{"n_layer": 18, "d_model": 640, "n_head": 10, "n_kv_head": 5, "head_dim": 64, "d_mlp": 2560, "vocab_size": 50257, "activation": "squared_relu", "norm": "rmsnorm", "norm_place": "pre", "norm_eps": 1e-06, "positions": "rope", "rope_base": 1020.0, "rope_fraction": 0.5, "qk_norm": true, "attn_scale": 0.221, "bias": "none", "tie_embeddings": "early", "parallel_block": true, "extras": ["some layers without attention", "local attention windows", "shifted keys", "gated attention", "a norm on each head", "value embeddings", "hashed n-gram embeddings", "an embedding shortcut", "learned residual scales", "skips across layers", "capped logits"], "init": "uniform", "init_std_qkv": 0.0143, "init_std_o": 0.0, "init_std_up": 0.0143, "init_std_down": 0.0, "optimizer": "muon_variant", "lr": 0.0104, "lr_mult_down": 0.7, "lr_head": 0.0106, "warmup_steps": 0, "schedule": "wsd", "decay_fraction": 0.731, "decay_shape": "sqrt", "final_lr_fraction": 0.05, "batch_tokens": 65536, "seq_len": 2048, "doc_mask": true, "train_tokens": 898100000, "steps": 13704, "dataset": "wikipedia_en"}
Each number is 500 + 25 x the weight over its row's rms, rounded and kept within 0 to 999. Layers, rows and columns count from 0. Numbers have three digits each. The size before them is the row's rms in percent of the matrix's.

# layer 11 attention output (transposed), 640x640, rms 0.0967, rows 42-55,106-119, columns 160-319
107:505505520485498493459509490522519509492485500493506490513526452472526512501498519527493489512545505505497481514444497501472468527523483477506498512521511448517485524458515505520518472488460455527482503496459492459492557494477490467489488461460509512524493469501549487459496536492503478460477545497511526500506487496478516506527526517542452491516547496514513486514531519512485550532498476485529548499444518517436489558458489497497484500464499511471517508535528543511507544509529507
109:534517480597539463534514510500554557469449513469539485477495456484534494465459491531521537532471485536485483467496508486506518505516532491525465480516532480478484491511498507530505494491434492495566478533473512528463488479519494521516503453520544520503492521513513505498503544457450514512484518491519460498508499491497562485467510482510509515494525491519476456496509504510478507502529484473510503527516492510491498460473493514462518504485482495507464516496531516504493468498490446
107:493450483467506490501505548481514553495494512510511518503490472482486470467532533522487540469492484508471539506496510516477507506501502494479509486489534550537540522487530500468484484511446493535514474500466474506528471462513536481484563498519490489497498467497504533525469501503472488526518482478474505477469492451547473482492493479521515490475542532461471501497485463525483505530511496513513495470493468459505523508464482482505495509463482489488431525548505505499491501471535490
110:479486536470529475508513487513459521528512532484492475530462528442503515455455501504498520485488487516513505526516437507524469514485471473478499516508485476531479508506530497485508517473519543492480535520562495526473466496497518524517494503535506471464494436472503509470488510547482493511501484509534507527480547470509482520511519518474523497447530521483534550499498498521509506459515501480523456484497512506483519445539489484500519505463529519469473497432493552481536488432493470
111:527496492495501474497497476505505535527514529475478535494537496523478486467522469507512543524484476543529476519516506516482510509528513522470473523502498526524482514504496534508462474455453529527512459450520507515482538483456479483545514525519468501497460506503489519490485496483519499494507482535469509499534500506509479494503534514492480509522511513464481502512496512494492504475499497470496488506519515473506530469495502490505531515528521506510445512470511525481484553500476488
108:512529519479530485504482527449511476512513485483506502482461508526498513469503484468525564509489512519491493447497472542485439484489517460504503490475526525510509502515516500507510483493488495546507521488514442511507495500524488531508498462522537470530506486515501502496496517556453471484533473535467479472518499480505494534521487468453526520524479517476518503486480454552501498522529495502457470475475494530530534475476530521482532511461494504487459487470497493506498477510507478
107:505480468506483445550470554531522523534523508509506507551506530510515537483506497510475473523500480546513482484548476473485528472502474494462556502526525521495523488471481544494505501535506500513510487554450477533509475511516486508530495513466544465503526516497513504533514543538493522540491560471513531490490500511474511533471496498494492505493467517488498519486539478490512486509462512498479469499489494513512550551499500519509488509522498490490489495514489501532529490524509493
107:528490503528481485484521491517472515504484512479472525527484489522517533527513548498516545534509505531452510524486492494513485471491478455443508535483491476464549523523533462508476534469498487501525531499511485525505499526439521507519499575534517465529522514489461498490461493502485476463528520488510481502487528510501473494506491510510513514512494491485425506473518479496529512490468521517462504484577531486487487493480525473494548502489480482527505517495512482490500449486510509
105:489514506459459542465503446522489513500487533514516517512473477529499522500492492547495504446501486489458525505518486479539490509504499536514505489531474512493507516513487511512504509501509490509524482484507514518522507492513456500483482475501444546482482523456510514470513519546499503500529501527500479489526523488521493468505484466517531480472502460480496489513512527491476518477508535486479484482520486513519552487542562486541519514493510511554521537515531472523508469487479469
108:498517524459504484517528518470483494528481510491494540456510465537514477503512510464463495535536491495500498482548542477500491512529511488491481487512495476468478545568537491514528496469549501485493508461489492488489472524512528504496502448492466546489488533486513511453507543547537456486454494508508517429489497511483555506484490420460472498518548517515552534501501475502505488446499481527526479487483511482539495521477478531473493502491473482456450468520491539541519499473509464
108:495536478473528492548516450459458497476542494509489522539461488503499465464542541522540510530571486515451470512487546483519458468452510492529472488478488478497508520501499503491496493499472474519508523511518503490506502506485491462528489510511451486500477499529513502513536468481479487499507508482512509426508495518510487487488533505477511493519499504542522473486455523478514530517477513499546524527523535503545467489524518528465518543518511467537480492506554508530534523507485479
108:513525519494506457482454463512467495527488505481510514487479491500479560464519486544554451509475530470498504510457494471499529514491506509473482483532546492497484459490506473521527491512473501487511495470524512504551470511478542544505482473509541504500471522459505489483467473557463502527535476452501477495500466550520503514509481513492493456519544495495534506492488529517530491535467505483498504491491547479450506516494489522519495480466472518514513480512461505535494492473500527
106:492512488523463478479470509536451533514543537529524465512508509450507541508540503472481466469488502443530474498510475476520481528512505451518501516546531480526512483497493566493521516502466465515471527546469492513550534472520477492558500475480495500511518500543487474487541513510504498520470528464461452493503508497472479485458502523510453485505525502486457457491525517543480553532503494506491491502471534512532496459503509497521492519490504466496520546483497514518530489513492462
110:517523504519520510525478520512487459491556531484519491483477515520502487531475488541515538507544518516449479497501511500450536498503463486500490491468523469510506481484494495479495532507477478555543446499487495508514530465495514470476485541554457516454509518518508499515509495524527485501486517472548503480513522495549458511493467524510531484511557462536527543502517484507518496510503541463477492473550499518480507519465485477544525503570479499533536499477509484487508519500533477
089:525479511532476494498479495500490464478538514515470471536473513508469507519485495513501471490473515506543396504486495529535494495492517452494453459484491483492505512500454472531486528506550507495508484515496492479494504477519509529502509476512497484475517504472479541515465466482484529496540485492537534471500513491466485439515511458462525481510478517508465507479469524538562457514495503500454500445520503456514459534467498516493529468505474534477506499475513527529500482511461460
087:494479515483504482472510458539519493484548458477522481511468530514500505509509447520522496483493477461482517517472505542483537511470498504540565473505508524491454480497474485495526500466499501502493476511464576467503513505451488524456508515486508509501481480489483521490486476475464537533513493506521552482515546511539499457554481497503523507459527509472497500513481483513483475517479534533510505505510467472526512514461444490522507503525511477481463466539459545482535513480512501
087:512551491482534507514489483521503490518478489519501477465505508530572548556491515522490500508473504489500539495522532447534492501475504495499452465496475508450499491518504488510472480495513493477504524492516512479529473516450455466496476533473487441488493467533496510492470513470500499505491465532518491527478492493484509497541463500493485553512493454507490485498487500487515506522500517517542513533439532543508475518514570569476486493553510499507500493470511464489488509522493504
089:467448461477533480477518520463520477489481528510505486490527501530503525471485515516486528492540499501478549499512482536509499507517477480482514499549500508529511462459498488513491503542508480530584536500478492463463522492520464522483506496510513459541469484512509481540507464478523505512481531488478454528518497493463508514483474482444473470546491504534504542464516503499489500503501469539480491481497495458502493511482478539493514494481493496556506476462534450473492516509519503
089:532444518476484536479499488476536542470510528505518486455510470458508528506494478481523519504490492495519525486479463517492462492513476512497503526474487505513439533504488495463489507518528469446498542479466476478505488458547494491511498497498514502485489513498487515483505523489504498507496525479573498471512548485519528436500504489542462530502468552496470581515483472472511537475531468476486509467504547522472511535468466506472500505488490539472541504470534491472493481478480486
095:475486533491505499481522515474503505505508490526462512500498515545481473481509502491501475463471486541498526475518544503452521517551506487423544514496527463496506516521496525480503493492492482513524511471467491493535487508486476509502537505539467504508511526461501512518497462476494495511507549496481469535511505524492524467473535527500490472514513495573455497519504475457528520498476518449469510490485470518453443495502492495515510537489540488487482507504483520511458490477542488
089:514520506439476508507489475470494528464484504500445511486485499491515490497504486504476472502474490504504512509468524545474546502515480510495490519536513485498499508544496522514489502460553473511537509486492528498474505526487481436448519508510463459492479486464479491565539499484519515518476511500501491515480482468509492489539448507483522509495520517565498504500464524504478516483510476491519564492545493524515466480465490513474513531501486553500531488537491470531460510476508463
090:519544510497515483532496502502469494505497484494478507499540511462496462490511500484489480505504521518515498496462456490477433503512485505508490483549515535522517503499478490451470488548505520483438499441448504478531523479504495552526475501461520507524467476512483495537498491491492494504501490487456502482489495500508496501491503514524527479466531547455496470499501510518536476488534463484521530487495484456510475523500463499484539471499513498511539483495488491481475541495499463
093:525487518508498521514482502512482484511507500500516536501534506506499470527485486528484528483468523512576500528448495526458503497470543449478518487479491477538450535553512469517470476480466522501493490500502506510497501490478573503491513468490474556485469473490514530522542488503438478481488496494516524481472522494473489468536457524488515520479505525442525509518499487527484508505445520503496520489471514500504457514523458534498491496465467561474495466498520481520515507480473484
092:507499456504478510497488489493477473518503497516494491526495487501554497519531525556529508497506473519474471510485476444488453507488454473453497506498466477523530530522465516512502499514514545492492512494498498528528483507496463496483498494539483480470491477528504502514559511502473478507501474532526488508530532546520540493521520495527520454524504507481479485521465500463471489501477489489541508484482508525504475514525524499525500567501503499549545497508509479484458487554481502
088:514500510521489501500496468501546513503457495476575476463504537462570477486532481506468506505485509528518508538474466454506509480548512520501507468473508503499503471478491496509507509495476494548498523477482436520506502432488511515466507466454529474517500499475505469529525472499536535528503475528522490518456519506468463564555468521472523523520517486486523514508524507541502460487483488520425468496503488529474456469498496529524478451469472524514497517484541516563501526489530479
088:425450493529493506481520443540450470484479521489474464499499474462523467501458475488518524486489530531530541436514493514498530522467494520534533484497551546450500507481502484512506486516479501525512451445464475555518503528483473541481518552515511525492431515523524539455534535520530485517484508492489423523509488494519473472492451482497475542498465452466530479530505491503475507441471524494506467517486481494476469492528459500491501495492498489490502487484454506492474536500545527
091:517485466484497503537550509501523471512514483484496483509502502491473475468537527497469538476489498509548507493481488461478445503471504497480512519489484476500547502459512530500510483488489512511491550496479552492563541538504502483495535478521487496481491510466527506544492502437532478465493538497477476469515504525545514529440521535476530500494486511492485495510499511485486484485495490555556477448479524548505511532525499502489503484508520482501528496508544524442520509527561515
091:512473479497466524486482458500549555519513526508490528487463509507531457457509483437507496454484538500510493537502503503503486488495488496496459480479496470467510495486519505519497505487526452509520534491481491467472499501462493510495500500500539475494509544469509505470487511475508541517493501540504512521503502508517540512514513495448507511487480501482515509507501485535497459497499484512497522514531504497569483500442527524495476468499528466519479514494524511501517552517488500
# layer 11 attention value, 320x640, rms 0.107, rows 43-55, columns 160-319
108:513503483497554483536491539474512504523514466539462492486489487511512501515458514457525547513455525509532545520513500477521456478477520495497476547522512471513475500491515514509470504516450514463509512501449529480522488505491476516509519500508472535475464477516524535509496546486494498504503533487476512515521502495510509467528463535461487503516478493461478506439465474520494515519470502498490467498498490439500504522476545539520511508512513430457482494540490477500502490521515460
100:529529500472488522503509493541503511476510454553513494506523514482513503519482522493498450505469494525541534517485477504453513491489546538511511526499537522464502454513474484502573488466483499448495551533500474477513499483444571472469474531486491492477507493524516537478485500486524503514521489525488513539497520497488481507502524508515487531552487489538541526503492493520474489483460463443489497542479481505525466475482501485489524494458552522495477488539495466499489525488496489
102:523515548450518511515501510467522505513480545511492490477492519484528504506474511491521480494510510519537491520492503481520532493517473500534504488536466490494510486487477488497465501502540476527484481526538520507511549474495452496493523458536497534516495486513467523489488546518513486472465532494515495511470505520468509452448512485476460505522503514513499526473522490520518536535537458518474493509505505512476458503502497485445526496497508502474457512515511490478510492446474457
107:547520480569494509517514445500483482483500490491452516419516468556483497488466524526496510481448521512541484493493511522484501491494521539498487521475510532483512572492497471484485513501490506476506496494527492499497470496501535466498493503510512471493498508504468509547501511486491495501491501513464458516527505465488492512500497485481485516533518490448491550505496422502481464515491495497446530472501505540465502548561511510520466502471514562466527451471484498528468473518540535
102:505505506516487481510512522486462556482483482528478504504501497502500505472537504496564544498491455529539492445517512517453516507484538522484502469507504472518500505490495502485553509462504505488523484471491489481475475469530504498489492480544480511508489514498487507474496502485476520515532541473502452504503495544500496509490484464463515450546493456522524482529516523499531563487538490508492515494500477543483463457493548506501513511484536495484481513483489491512520439501515521
105:444472470509501495497486499511505526473490503504483499547493491526484516455512541570471489478494520505453530499435515587481505476493489491507522504501512525549492530514467509482489537522505446505493507449478520513484485512535514506516486490489496493484504554495551546524543501501528507463543508478461496516489502499486498511467466487522482507460522515532525523508481480482501521521481495501456515514528482500531468508502502563507475503521547503509553487512473500523458522510524481
099:488502526505508509522519495463503460455512528490482511512482513511545509478519525481487483489475485498528504537467508520480496511475499486532500476488485482509499488534531517521464477500485475511441515488484509463477514507489563482521513507479506491467525481497525521487480456498500514524502447489492493498515494489445497525516466506529473460511490531510491467457448504513508490456539473482512468511497462509482433489538471460496533499491502488472555488498491510449516481537524507
103:519500504527501488481509490521480432510509503512531531481506546519463533503509514493481496462502448477495487529492501495478502480463514496488468500490527496545535534496506570482484474497520488506514554514532496542450484493487517520499452461489517480465516464492488526486561450496492541510482484451487484512490475485484505485513484547543493553490503515506522489514488511516501461487503525496459483489528518499503506482525504505465492480452495494495487488478515511544524482501506525
099:520553521528490487547503494475475514516514481448488488472508499506532493504504511508482525489490443496474539487470511466490466525455558506506446484515489510488492519522481530470489522497504490517471431512548567490498511506518495510489472470456474509461527543473517492497528469558512519513473467502514499500509526491505490491441496493518509463499509518521471480503510544472561515491434499516534500458506500514513531506506525471480498525528466520530508484494501497468537537488514540
105:548501496482502492533554481505475489511519532505535476518535472494509495539535486485505483493531507538544484555456491490507521488484485507498488481519483506525498474475494548489455502472476531517534475515530488451526563500513486466465511483470477503501512498487529460534548509483481508488484474502537478492516493507510523500511521487465526498521492522498498488488475491523512506535463467535482528535555447476521448488527504498518454492493507521531461452476561514514514521498527473
105:526484485513517535512517503502476507496509498456485471457468477503504546499489496524510474533510456522510478490486480455511526484483478440472529480527498504492533508525508494486516501492473476484464527533483439511478509503489545488486508465477561516443503525514525507424460549478520467475521481512535438488512459555504513466502499515518460450521509459492498491498520545488493494534541498504510483533472528482472522516466436528481536529482489471514501530517506525536483481454514485
106:478486473522495476533511537502494494518526499528556496498578488522517496520571515480473518483499530410488523493491525453495544523481496530511540496496510503507521488469523506492488500469482537539514483497529516486519509497491503530536479481526484483481520485525509506538474524510499490496511501515484509515492520483559506504471541502487485521529517531472426500519500487510486494486480497491479470451547511499497527498528439471501474541492511497460475500499482487469506484530514477
103:483509523524529546466496480577508538468546522422489474531488529461500509470506493461411458480483545499487538507491483565473509543530495507570508498464547498509472468497493449514500489499524514538507504499501443503504484521467523492517488498498493503472533488479515487474502494439517519518493458526529492478514470504508501532492459510487506429513452513478527494469476491512529491468438544473437508464490494508529497491530486523537503514476515535484500523486507462476494465508495499